{"n_layer": 24, "n_kv_head": 3, "norm_eps": 1e-05, "qk_norm": false, "tie_embeddings": true, "init_std_qkv": 0.0672, "init_std_down": 0.0, "beta1": 0.95, "beta2": 0.98}
Each number is 128 + 24 x the weight over its row's rms, rounded and kept within 0 to 255. Layers, rows and columns count from 0. The size above them is the row's rms in percent of the matrix's.

# layer 9 MLP down, 96x256, rms 0.313, rows 0-95, columns 192-255
size [ 98  99  98 103  99  98  95  89 100 104  93 105 105 102 103 108 107  97 103  98  99  97 102  91 102  95 104 103  85 101  93  96 103  99 102  96 103 102  95  97 102  94 100  92  90 103  99 103 105 103 105  95  96 105 100 112 110  97  95 102 103 112 101 102  96  99 113  97  91 108 101 109  92 100 107  95  99  94 105 100  96  97 105 100 101  98  97  94  96 101 104 104 102  92  99 101]
[[153 219 143 120 123 118 104 103 121 137 106 108  92 135 167 123 156 121 148  89 141 114  89 108 121  87 124 118 172 124 132  90 135 109  64 103 159 144 116 154 111 119 160  99 163 132 155 139 115 150 110 135 121  99 113 169 109 118 159 109 139 111 131 195]
 [ 93  87  88 152 115  95 118 153  81 129 135 146 157 138 120 143 136 105 147 117 115  79 153 118 178 127 125 157 141 101 154 111 150 139 120 118  92 104 133 158 126 124 163 107 148 133 138 113  92 148 132 106 120 130 116 119  74 129 106 141  73 101 143  97]
 [120 137 103 134 116 144  68 109 118 124 127 143 103 134 125 128 127 116 146 109 136  99 128  86 137 102 123 143 177 135 163 149 122 144  97 131 121 115 126 115 167 104 157 155 132  81 123 101 156 108 115 122 141 134 124 101 101 119 139 161 142  76 131 134]
 [132 110 137 148 128 129 100 154 166 152 160 105 112 104 129 139 114 153 118 162 138 139 111 147 137 154 134  91 106  79 146  91 142 134 109 107 130 133 133 139 131 102  94 123 152 145 104 131 112 174  99 153 130 149 122 122 141 163 122 141 135 136 149 135]
 [102 155 129 122 138 101 158 143 154 101 141 159 127 217 114 130 104  87 133 163 146 132 140 126 124 120 112  66  79 109  82 119 116 105 127 154  89  98  61 112 127 126  85 138  69 123 126 133 139 111 100 136 114  99 136  95 136 115 134  96 116 149 131 114]
 [143 138 144 115 106 142 170 144 138 168  97 112 144 124 122 106 151 110 111 158 108 111 178  98 141 113  83 155 128 107 128 117 110 140 143 122 122 143 171 131 155 123 129 159 139 198 145 139 134 134 142 129  44 127 116 159 123 165 152 140 142 115 104 154]
 [133  86 125 121 120 169 142 125 136 128 126 127 162 157 111 106  89 110 123 147 129 126 158 168  93 119 125 138 188 143 141  74 144 116  98 140 150 114 129  99 137 159 168 174 111 139 135 115 116 150 176 165 145  80 179 115 124 125 157 132 169  99 115 127]
 [131 161 122 113 110 125 138 125 130 120 150 133 137  91 178 148 168 120 116  95 117 116 167 211  87  96 136 131 102 151 133 123 117 138 120 131 130 149 121 141 182  90 121 165 137 117 123 130 147 136 121 129 135 128 143  75 141 147 134 135 144 155 129 140]
 [135  79 139 111 136  96 122 138 108 130 129 136 128 143  82  67 118 101 133 124 133 137 141 114 158 128 124 132  99 142 143 116 120 177 141 135 159 156 167 145  85 149 152  80 137  91 101 111 135 111 156 122 156  95 124 183 141 134 110 195 115 188 144 154]
 [131 116  96 114 110 119 115  92 137 132 158 121 156 149 112 156  99 115 143 135 110 121 147 107 147  62 124 125 142 120  95 143 135 128 101 178 139 129 132 133 161 126 187 184 153 121 135 122 130 123 117  67 154 101 129 110 156 115 115  96 128  74 128 103]
 [147 119 140 144 157 148  80 135 144 145 139 146 132 117  94 147 159 182 133 137 104 151 146 172 193 118 178 120 136 127 164 117 151 126 128 122  89 131 128 134 142 145 167 111 122 143 152 126 129 129 133 173  95 114 155 143 142 162 128 147 138 123 123 117]
 [132 154 179 140 139 140 131 143 151  57 101 133  98 146 137 100  95 104 143 153 159 125 126 157  58 195 118 118 127 138 115 108 142 132 111 176  90 122  76  97  82 140 112 116 156 139 134 137 131 143 112 119 126 146 133 143 131 120 156 115 151 133 119 156]
 [169 179 110 108 124 117  60 137 172 146 104 124 100 115 135 124 108 120 121 124 121 138 131 113 130 145 128 131 135 116 114 145 134  97 147  67 146 158 104  89 120 114  97  66 125 111 108 112 126 138 160 137 116 125  97 160 153  84 106 107 142  85 176 146]
 [ 59 171 124 162 149 127 146 140 141 113 117 148 154 108 127 123 120 123 134 131 169 114 142 150 154  81 128 137 110 123 117 151 117 171 151 197 125 119 165 120 117 105  97 174 100 125 103 115 159 149 124 153 120 129 144 102 151 142 136 117  91 154 117 126]
 [101  53  93 110 122 111 153 118  92 146 125 122 105 161 187 123 125  84 117 132 133 156 117 110 110 153 160 116 107 128 156 148 110 129 136 101 168 133 133 121 131 140 133  93 115 121 142 150 100 126 111 117 111 156  99 128 126 107 152 139 143 111 134 103]
 [141 100 120 108 133 127 106 132 150 136 123 172 120 124 125 113 148 100 110 118 137 134 152 144 108 157 134 150 122 104 136 124 142 140 185 141 117 162 128 109  98 141 124 100  98 149 128  71 154 118 112  98  99 180  88 168 141  98 111 127 127 152 135 146]
 [157 112 132 107 144  94 123 108 111 120 168 138 135 135 120 120 136 195 143 131 113 131 156 163 102 138 172 129  87 165 171 151 133 140 116 149 148 138  96 100 105 137  98 130  85 128 120 120 129  92 127 128  76 125 149 110  84 163 143 157 141 156 145  98]
 [130  80 173 100 119 150 136  85 101 127 119  98 119 137 125 151 129 101 123 134 150  96 105 116 143 138 125  96 115 133 177 107 101 111 122 126 180 106 123 123 122 162 121 154 116 142 106 137 173 163 146 154 111 116 136 101 141 128 161 109  74 140 145 116]
 [142  87 121 124 113  67 103  96 117 151 127  88 116 105 129 130 119 121  94 100  97 139 105 164 167 133  94 131  96 160 112  81 132  90  92 147 120  96 112 129 120 133 154  93 115  65 138 126  92 112 146 109 117 120 124 129 102 134  96 119 128  71 133 190]
 [137 168  94  90 154 113  88 134 114 126 120  72 130 192 166 113 161 159 133 115 178 123  82  95 137 153 157 146  83 108 138 160 131 106 114 116 152 125 118 123 117 136 177 129 137 185 122 171 169 101 130 134 121 129 105 120 156 112 140  82 108  85 139 134]
 [140  85 162 144 146  94 133 131 120 163 125 137 124 117 119 150 145 119 163 192 130 118  96  95 190 123 119 146 123 100 158 128 110  96 136 129 115 142 100 142 126 136 122 160 125 114 149 143 127 145 139 174 134 141 139 103 163 120 118 147 147 131 143 126]
 [153 123 111 128 144 112 139 100 151  97 119 119 145 159 107 141 108 149 117 120 152 150 123 115 142 119 133 103 116 117 143 126 157 134 125 144 170 129 153 105 160 134 133 127 148 125 123 168 159 112 153 149 143  42 114 135 162 138 134 178  91 155 163 182]
 [142 102 102 131 116 147 135 113 117  95 124 105 109 181 129 137 121 109 106 127 147 124  64 124 153 143 117 129 136 168 136 148 115 182 147  96 108 115 143 116 156 188  98 128 155 150 174 120 129 116 124 119 111 130 128 126 141 143 111 126 159  97 161 117]
 [126  50 191 103 155 134 156  87 121  75 150 102 117 123 138 120 129  73 129 169 119 147 156 113 122 161 116 130 150 115 109 147 132 123 119 145 116 103 132 155 119 119 126 156 140 103 121 185 135  96 150 133  97 127 137 147 126 136 161 182 123 164 135  98]
 [110 100 144 146 151 151 121 129 134  97 137 143 127 143 166 129 122 103 116 129 110 142 143 135 146 127 141 175 140 117 136 111 151 128 173 103 114 135 129 112 141 181 213  99 111 120 111 107 111  63 153 106 137 145 117 180 113 142  94 195 118 118  83 103]
 [115  69 132 119 141 139 120 128  69  84 111 123 137 168 106 103 127 137 134 137 106 118 153 116 150 124 154 121 142 131  84 149 132 142 168 181 124 131 125 154 119 152 194 146 132 131 120 154 146 117 157 139 139 128 128 164 132 145 111 104  88 137 129 124]
 [107 105 154 133 113 118  74 117 147 125 136 137 111 132 100 159 133 126 111 112 127 138 138 122 106 138 144 146 135  96  97 160 114 120 140 121  92 136 123 124  99 109 158 133 145  98 135 141  73 145 149 135  85 142 154 107 116 144 156 103 116  96  63  99]
 [ 85 112 129 143 113 111 143 118 164  95 132 119 100 123 110 138 133 142 112 134 123 137  99  99 136  83 106 178 169 108 148 112 138 136 147 183 151 124 115  94  97 135 154 145 141 107 101 150 143 149 123 140 137  81 114 103 127  77 199 116 124 121 159 151]
 [186 128  70 122 126 162 102 116 156 174 138  80 118  82 136 157 134  93 148 122 142 120 134 107 141 136 141 152 140 113 135 119 141  99 101 159 183 143 122 156 141  86 138 124 128 146 165 141 149 129 100  91 142 134 159  99 158 108 130 132 135 132  98 131]
 [103 156 175 116 107 152 135  89 125 152 126 107  95 132 147 137 150  97  92  98 147 118 124 171 155  53 140 125  99 134 126 134 106 101 115 146 129 115 162 113 132 122 159 123 118  84 151 109 141 194 129 123 124 171 113  94 161 118 112 130 155 172 162 105]
 [180 111 124 146 128 111 176 120  75 152  98 142 125 104 118 153 136  83 144 167 128 135 115 137 136 175 117 161 139 128 133 117 134 158 202 130 176 126 162 107 138 146 133 102 167 132 126 114 104 112 135 115 102 157 153  81 120 139 163  80 160 121 146 110]
 [ 83 141 126 150 142 131 137 147 168 125 129 113 143 116 126 100 131 140 126 126 111 151 125 119 119 107 120 108 128 131 145 129 104 112 152 158 140 171 125 168 152 141 102 131 162 149 151 123 162 130 157 118 101  97 113 147 120 137 141  76 156  95 100 148]
 [111  84 185 130 125 114 187 116 102 116 187 101 124 109 116 107 135 127 131 135 149 131 126 154 141 133  86 144 117 119 120 129 143 131 130 132 113 122 151 125 139 111 165 147 128 101 132 163 154 113 141 140  77  99 115 148 146 108 153 124 142 137 168 118]
 [ 92 197  78 121 128 106 131 118 115 111 137 130 132 188  83 131 136 128 114 163 111 126 101 160 171 174 139 120 123 120 181  99 120 176  90 152  89 112 139 106  97 143 131 113 114 118 164 153 121 107 136 109 146  75 150  92 141 100 129 131 116 144 165 164]
 [178 143 114 127 141 136 132  85 128 107 164 107 169 148  90 121 109 143 149 121 164 141 153 133 134 103 142 155 115 111 143 167 153 138  96 172 127 171 124 133 143 128 144 112 112 138 125 138 133 168 138 131 110 169 133 107 147 130 102 103 148 116 124 128]
 [145  72 120 163 115 147  88 146 130 121 113 173 150 132 120 117 114 123  95  91  99 132 168 150 145  83 127 102 140 109 121 152 144 119 121 100 146  82 113 105 118 103 146 100 104 141 160 168 120 129 111 122 139  93  98 122 113 152  69 152 164 131 115 132]
 [ 86 123 140 147 109 143 147 152 137 184 161  93 134 124 147 123 102 117 110 148 117 128  88 149 139  96 112 146 151 158 116  81 101 120 107 177 100 103 151 119 116 128 104 162 139 135 110 141 123 113 129  94 163  94 109 107 139  93 134  95 149 134 122  84]
 [ 86 111 177 156 144  79 106 120 101 129 148 179 112 119  96 138 108 165 129 109  89 133  65  69 143 127 135 163 104 143 140 113 136 122  86 165 129 111  96 153 172 107 144 110 110 153 144 150 134 134 173 154 138 166 115 133 181 155 168 147 117 142 109 110]
 [145 149 140 130 142 123 115 126 113 111 134 135 136 103 135 126 142 162 137 131 132 118 179 137 130 150 159 117 117 163 138 167 145 155 134 142 143 141 107 148  85 149  95 139 125 142 165 126 107 156  96  96 102 126 170  97 160 149 134 152 130 138 164 108]
 [140 132 114 125 124 135 117 141  94 134 126 117 100 131 130 190 144 138 111  98 106 174 134 105 152 146 103 117 126 116 136 171 125  97 151 123 160 123 152  80 120 135 145 133 109 154 135 119  97 112 130 164 128 128 113 119 111 121 100 110 128 146 107 130]
 [144  83 177 110 138 140 170 109  88 141 120 126 148 149 130 183 107 151 129 178 127 154 115 121 124 157 182 127 116 179 158 131 136 120 136 163 167 131 123 140  81 161 120 130 138 114 148 157 112 136 117 112 124 119 127  92 131 122 146 123 152 115 183  89]
 [116 127  94 137 122 133 117  98  81 126 136 154 171  87 115  96 102 218 105 153 154 110 120 115  85 131 131  98 140 171 135 184 123 150 110 129 129 125 106 126 139 127 134 180 112 139 145 111 144 151  99 149 168 122 104 145 110 111  96 115 127 145 101 124]
 [106  99  81 121  94 136  94 165 130 161 108 102 105  76 146  98 157 131 104 128 155 106 172  98 129 128 166 147 114 134 141 143 138 133 147  76 122 132 133 152 103 122 153  95 113 132 105 143  94 107 155 109 111 146 119 129 155 103 177 159 187 148 177 145]
 [ 99  86 183 121  91 124 138 123  89 113 116 120 113 129 129 159 131  99 124  72 141  67  77 153 170 151 140 197 129 103 142  99 118 104  80 126 154 127 154 126 121 134 119 122 158 133 168 100 108 144 127 113 160 172 155 105 112  99 155 164 140 125 121 101]
 [ 99 124  80 127 132 170 126  91 126 154 139 117  92  79 112 107 146 170 152 126  73 154 128  87  70 169  81 129 155 121 127 105 126 121 108 107 115 140 124 142 112 122 124 129 137 126 115 166 116 150  98 111 161  96 142 176 134 107 132 164 124 138 167 124]
 [138 120 131 143 136 111 154 117 118 141 124 181 111 130 167 110 159 130 133 128 129 130  62 110 114 159  75 128  92 108 145 117 131 142 157 129 149 133 138  99 115 149 116 181 168 133 124 116 116 142 118 127 157 156 135 105 122 164  99 171 162 104 116 149]
 [172 188 157 121 160 130 134  99 140 136 159 162 139 128 133 133 138 169 126  83 148 127 119 158 134 132 149 117  74 147 134 108 147 114 164 135 169  86 143 118 119 104 181 118 140 172  94 150 123 136 108 142 162 158 136 112 123 113  87 106 132 139 111 140]
 [ 79 127 109 138 135 173 148 141 128 163 103 121 146 123 105 150  82 118 154  89 115 109 122 154 101 120 155 112  98 104 128 148 127 160 137 119 129 160 150 118 126 123 128 117 118  92 116 113 131 116 114 128 142 109 136  91 129  99 170 126 116 126 118 148]
 [113  62 130 132 131 144 109  91 125 127 117  73  99 134  83 134 105 117 132 175 140 142 107 118 142 187 106 115 121 152 136 133 129 146 135 110 138 128 109 128 148 159 146 141 123 145 162 146 111  55 152 132  80  92 129 143 151 138 136 128 133 139 106 111]
 [142 159 110 104 145 106  96 123 117 150 113 154 121  94 157 132 123 104 144 138  99  85  91  96 133 164 162 131 104 141 106 118 112 102 134 134 105 152 120 123 151  92 110 118 135 120 154 144 121 121 129 139 128 186 145 103 126  88 117 130 141 117 151 129]
 [ 94 147 138 137 151 165 140 157 147 143 132 153 114  90 144 121 132 115 123 143 128 146 119 161 134 117 152  97 160 127 136 130 137 153 145 137  99 127 152 132 134 137 157 160 159 154 116 107 104 134 147 108 126 102 160 138 125 148 128 171 130 116 145 133]
 [149 142 171 127 110  94 150 131 114  45 112 118 119 107 154 148 135 139 148 168 156 109 131 176 138 147 155 111 116 171 124  83 119 111 134 137  77 151 154 161 119 120 144 148 125 120 138 133 140 124 144  62 119  96 114  99 116 128 135 102  95 188  79 104]
 [145 133 110 115 149 155 132 127 139 136 116 118  85  99 150 110  78 155 146  58 155 108 126 136 180 135 142 104 105 154 164 100 126 105 113 143 133 148 154 132 102 140 108 137 117 110 148 131 136 177 130 122 178 102 141 142 137 163 138 112 111 105 159  98]
 [135 107 134 139 156 141 130 134 132 109 131 150 162 144 161 145  98 119 133 195 162 161 154 137 139 133 109  79 144 108 140 111 142 130 134 162 167 110 142  83  96 154 110 100 132 151 123 167 131 101 166 137 159  88 147 126 145 130 130  97 154  98 130 156]
 [166  95 102 126 115 153 142  69 139 102 152 134 142  85 157 168 121 120 116 165 118 129  80 131 130 144 109  77 156 151  90 137 138 165 124 131 148 146  89 112 125 176  97 119 155 119  75 130 155 129 160 133  91 152 143 125 137 119 130 134 128 102 101 118]
 [130  96 120  95  97 180 149 127 116 119 109 128 101  69 102 124 124 119 128 139 129 117 149 121 115 133 123  98 133 101 153 161 133 123 114 115 117 132 142 177 124 130  97 144 201 126  98 134 180  81 173 129  75 134 145 102 156 127 138 139 115 160  90 139]
 [127 149  96 163 140  84 113 141 134 121 142 169 123 120 162 145 124 114 119 103 126 110 145 160 146 140 152 159 117 141 102 104 148 124 128 115  84 163  90 140 133 108 120 135 133 126 142  83 130 165 126 120 101 107 143  79 101 123 137 186 128 129 147 173]
 [114 210 135 121 134 159 120 138  95 118 134 168 132 136 147 148 158 136 153  81 123 136 104 143  58 128 128 151  77 172 115  94 134 117 138 112 139 139 139  97 122 107 117 114 161 182 167  74 118 113  92 131 125 144 132 133  99 149 100  59 155 145 164 119]
 [147 117 111 131 135 122 160 106 110 172 163 112 132 142 138 136  97 142 117 105 114 104 136  84  99 100 116 119 115 126 119 102 157  94 105 118 137  94 115  93  99 127  69 143 116 115  69 153 124 109 122 111 107  99 107 117 115 127 130 116 133 137 156 142]
 [115 171 134 123 121 103 104 134 120 169  76 122 129 167 129 111 150 122 101  97  91 136 100 144 168  83 109  90 133 106 127 170 116 106  98 111  93 156 129 100 130 142 143 134 153 104 143  67 115 133 131  63 109 129 153 139 119 106 128 101 135  88  92 141]
 [170 129 127 110 123 145 134 114  96 109 103  95 132 145 114 164 162  65 127 176 166 144 108  90 124 124 105 156 162 123 119 130 116 155 105  95 145 118 144 120 111 123 119 164 110  96  97 133 146 134 132 190 143  95 138 116 137 159 107 183 103 140  96  80]
 [153 147  97 138 130  92 151 130 140 108 124 156 108  93 155 121 158 121 128 116 153 145 158 161 105 100 181 102 149 124 108  91 133 120 131  90 102 116 113 121 129 146 142 102 137 152  98 138 125 158 129 126 138  92 109 152 169 118 164 143 140 140  80 133]
 [112  99 139 122 127 104 123 134 123 128 119  99  93 140  92 149 171 125 117  84 124  76 115 130 133 124 127 108 125 152 146 121 109 140 173 152 104  92 124 105  86 113  77 128 113 142 146 108  79 114 155 157 185 123 165 129 126 124 122 110 140 114 124 120]
 [120 100 125 136 129 153 101 149 108 165 123 164 120 141 139 117 160 133 126 122 140 125 147 121 119 114  99 172 136 136 132  90 124 129  99 112 190 130 159 103 167 124 128 180 122 131 130 104 140 101 134 140 105 163 126 150 115 142 130 141 168 152 122 156]
 [122 116 144 116 125 102 157 151 110 107 117 142 141 150 122 128 139  86 109 139 114 133 119  68 172 117 111  99 103  92  91 132 151 119 129 115 116 135  89 144 112 148  66 140 123 129 150 136 120  88 146 126 113 129 155 160 146  86 145 147 127 118 132  87]
 [115 170 163 124 135 182 138 133 121 146 108 136 115 130  98 141 108 166 125 127 130 139  95 125 126 126  99 147 157  93 147 132 122 119 108  94 130 104 124  99 175 146  52 132 150 119 141 155 143 119 105 115 124 109 148 142 132 148 180 133 114  87 142 130]
 [112 125 119 147 120 129 148 136 135 149 122 143 130  89 152 125 124 184 110  79 136  85  99 104 128 100  93 151  73 133 136  95 133 157 116  94  93 117 110 143  88 106  76 143  88 151 112 133 107 123 107  87 145 108 112 159 147 166 175 164  74 122 145 101]
 [179 171 121 145 126 155 132  91 136 121 124 139 145 122  92 164 154 156 127 103 101 110 118 163 139 112 131 120 186  96 116 132 114 125 105 111 138 106 141 114  81 129 110 163  99 100 111 164 148 142 121 154 122  95 148 110 150 136 137 137 132  87 144 117]
 [156 117 123 117 114 107 113 114 125 157 115 109 112 138 126 178 110  95 118  89 107 113 154 132  95  70 139  76 152 147 139 109  99  81 149  87 149 172 159 135 158 122 130 130 101 106 144 137 139 146 127 130 158 130 126 137  95 133 143 140 133 169 109 108]
 [103 111 120 101 134 125 117 150 126 107 181 113 103 204 116 136 129 130 112 157 144 136 119 145 120 154 146 155 138 140 116 151 130 156 115 127 131 135 147  91 134  98 147 121  93 150 128 118 186 113 114  94 137 125 127 121 156 100 117 119 121 153 140 136]
 [113 124 136 115 114 171  81 105 128 136 109 130 129 138 109 109 158 108 118 115 118 107 152  91 132  77 139 143 152 172 152 123 135 108 126  94 116 138 107 150 138  55 135 146 121 110 139  84 146 190 120 108 141 141 150 115 105 149  85 138 148 137 140 117]
 [105 113 156 147 108 146 119 127 129 123 135 131 133  96 138  91 180  85 128 122 142 103 120 110 105 107 120 161 154  97 118 185 136 128 171 103 142 128 124 155 141  98 178 143 101 135 115 102 100 114 106 153 155 125 133 123 117 135  68 122 162 158 117 140]
 [155 109  61 157 150 110 111 146 177 169 163 134 130 155 129 144  64 152 118 122 130 119 147 124 176 172 150 134 134 108 139 126 122 111 127 131 126 124 150 123  97  97  94 127 125 133 168 136 143 139  77 133 161 135  86 106 105 143 115 117 117 118 104 124]
 [ 78  97 116 145 154 170 140 135  94 138 156 152 137 171  91  93 131 134 141 102 142 113 123  83 150 146 103  72 149 149  87 128 105 159  98  96 153 160 128 151 151 128 126 129 149 136 171 142 150 136 151 139 118 109 134 168 128 130 158 121 137 171 140 109]
 [127 140 166 133 138 145 129 113  99 117 129 170 137  81 104 188 147 129 105 102 134 110  91 125 200 110 138 153  72 132 105 122 120 125 150 121 139 132 149 132  98 133 112 154  93 115 171 104 118 108 128 122 158 122 113 113 151 115 106 161 134 157 139 136]
 [106 128 126 118 130 163 146 133 131 131 126 112 103 150 142 108 127 138 118 137  75 135 106 165  97 158 146  93 107 152 104 119 151 126  81 141 146  89 141 133 102 114 139 105 145 162 122 153 100 150 111 102 103 168 115 155 120 133  77 136 122 127 114 148]
 [137 173 121 153 138 108 103 194 125 176 138 144 134 193 175 137 119 132  88 129 153 107 134 119  97 118  95 128 112 129 150 125 154 132 127 124 184  91 108 127 134  96 119 147  98  98 107 137 146 108  94 118 148 145 131 115 171 163 119 150 154 116 101 144]
 [135 108 156 113 102 144 147 166 113 124 146 144 157 113  97 158  85  90  89 146 101 119 148 150  83 100 113 189 168 110  69 129 130 146 133 128 113 119  95 139 118 117 121 120 118 111 149 153 108  93 141 105 125 129 165  95 159 130 107 120 149 152 127 151]
 [138 130 127 106 103 129 118 132 141 128 152 122 124 116 136 160 102 118 122 100 139 116 130 112 166 142 134  77 142  96 105 132 130  72 155  45 127 144  86 111  98 132 124  75 132 163 157 136 114 116 138 112 119  92 116 123 130 142 100  95 117 148 134 140]
 [132  99 118 142 137 132  76 108 107  70 120 137 162 151 120 135 149 167 144 101 142 132 139  84  97 136 131 138 137 142 117  99 146 106 144 129 116 106 155 154 142 127  83 140 107 118 139 102 148 123  98 144 125 131 131 113 147 109 119 145 109 118 155 166]
 [104 128 160 127 116 106 151 150 102 114 117 136 156 131 123  98 140 109 119 101 134 144 145 175 105 108 128  74 169 146 114 132 135 135 124 136 107 168 127 146 105 103 129  94  99 131 155 127 132  94 135 106 192  65 168 127 133 114 127  92  66 115 130 150]
 [174 117 133 135 127 131 129 140 109 125 121 137 141 143 143 130  98 171  98 111  99 154 139 103 113 122 129 105 186 134 187 153 121 148  96 123 128 116 122 116 142 153 103 124 171 113 117 106 110 144 120 141 102 139 146 135 124 165 119 126 123 144 145 129]
 [147  97  93 107 113 192 187 146 110 135 112  93 144 135 116 106 100 167 107 171 120 145 117 131 125 132  74  94 105 117 127 142 129 136 152 129 131 135 125 114 138 132 108 158 122 161 113 132 145 110 111 104 138 134 124 141 157 109 104 146  79 154  99 100]
 [102 108 116 182 125  45 134 129 142 120  88 141 121  83 134 132 134  88  98 139 100 137  86 185 140 111  80 107 166  96 132 111 119 129  97 103 132 143 125  93 181 115 133 160 138 117 141  85 113 139 119  93 138 145  92 135 109 121 159 150 177 130 118 151]
 [145 125 131 150 113 114 126 107  98  88 145 152 138 190 104 153 112 171 135 120 198 119 142 117 144 161 135 186 155  99 120 115 138 117 126 168 143 112  90 123 118 129 130 144 149 123 125 141 136 105 117 130 125 112 116 104 148 123 117 145 110 132 111 181]
 [133 124 142 118 131 131 140 157 124  98 127 145 120 135 105 107  84 133  88 156 116  95 128 143 124 115  85 112 129 111  92  96 112  84 106 127  88 122  84  97 158 116 119 168 141 173  89 130  97 105 102 127 123 125 134  87 101 111 130 160 109 118 104 147]
 [150 175 130 132 148 127 155 150 107 150 121 112 184 135 154 133 133  78 129  74 142 125 135 137 146  87 154 102 114 132  99 132 172 122 104 136 146 170 169 119 114 173 135 125 133 124 120 114 126 119 118 135 176 111 126 102 133 172 127 131  97 109 125 151]
 [186 157 140 124 131 106 126 121 116 119 114 112 185 164 120 163 133 124 160 128 147 147 136 140 127 112 150 128 135 121  80 126 108 140 143 127 123 153  92 133 110 140 130 116 165  67 140  95  81 123 108 117 130 139  87 165 163 120  99 163 114 139 148 169]
 [117 166 129 130 136 108  96 139 136 135 100 132  85  88 126 110 127 111 155 152 151 121 121 129 145 143 110  76 111 174 106 125 112 177 156 158 131  75 107 124 101 129 139 126 123 175 109 109 152 113 127 128 123 119 134 127 140 130 184 171 114  79 152  81]
 [ 89 128 130 123  98 157 135 117  99 105 158 116 161 126 149 126 106 184 133  92 167 117 151 123 110 159 158 141 143 103 164 170 126 130  96 149 116  87 110 123  88 150  72 105 106 103 146 143 106  56 121 132 147 142 101 145 149 130 145 117  98 100 168 112]
 [123 150 150 122 114 130 150 135 105  90 129 109 152 198 139 125 169 125 110 109 115 116 122 110 138 132  98 167 134  82 146 134 103 120 113 155 140 133 138 116  83 145 134 123 155 124 137 151 146 166 144 137 119 102 110 139 150 140 136 131 189 177 107 142]
 [145 181 114 119 143 140 158 139 118  99 149  95 167 149 111 150 127 164 103 117 122 120 124 151  89 152  84 139 169 108 148 148 122 147 111 105 122 106 117 138 136 136 139 109 149 148 123 154 108 135 106 134 162 125  94 145 140 140 143 122 139 103  94 137]
 [126 114 100 111 109 137 106 110 155 136 146  99 114 112 143 106 116 176 100 155 151 113 140 117  98  50 146 111 111 126 128  87 111 135 133 125 127 146 136 137 141 136  66 155 125 111 145 129 151 107 119 109  97 116 146  98 116 120  89 113 112 145 108 110]
 [153 139 143 116 136 138 101 129 157 123 119 140 134 113 167 130 121 143  97 172 153 117  64 129 168 133 131 139 108 160 193 138 101 114 101 191 129 101 125 137 139 155 146 123 138 115  91 164 134 103 158 138 135 136 109 137 129 122 144 120 127 101 135 147]
 [157 144 172 126 119 113 137 110 137 131 142 120 179  81 119  89 142  95  99 138 147 105  99  96 131 187 116 149  99 152 125 136 160 147 130 121 114 124 138 157 125 103 112 122 139  97 127 117 123 129 116 145  81 124 158 110 139 105 143 111 131  99 154 143]
 [134 123 123 144 133 139  93 120 165 114 105 121 127  74 163 137 149 125 154  80 156 146 100 162  98 118 132 176 111 113 124 125 160 132 145  97 162 150 130 149 176  90 122 137 139 113 123 105  86 119 134 118 171 171 137 166 147 136 110 165 152  93 136 145]]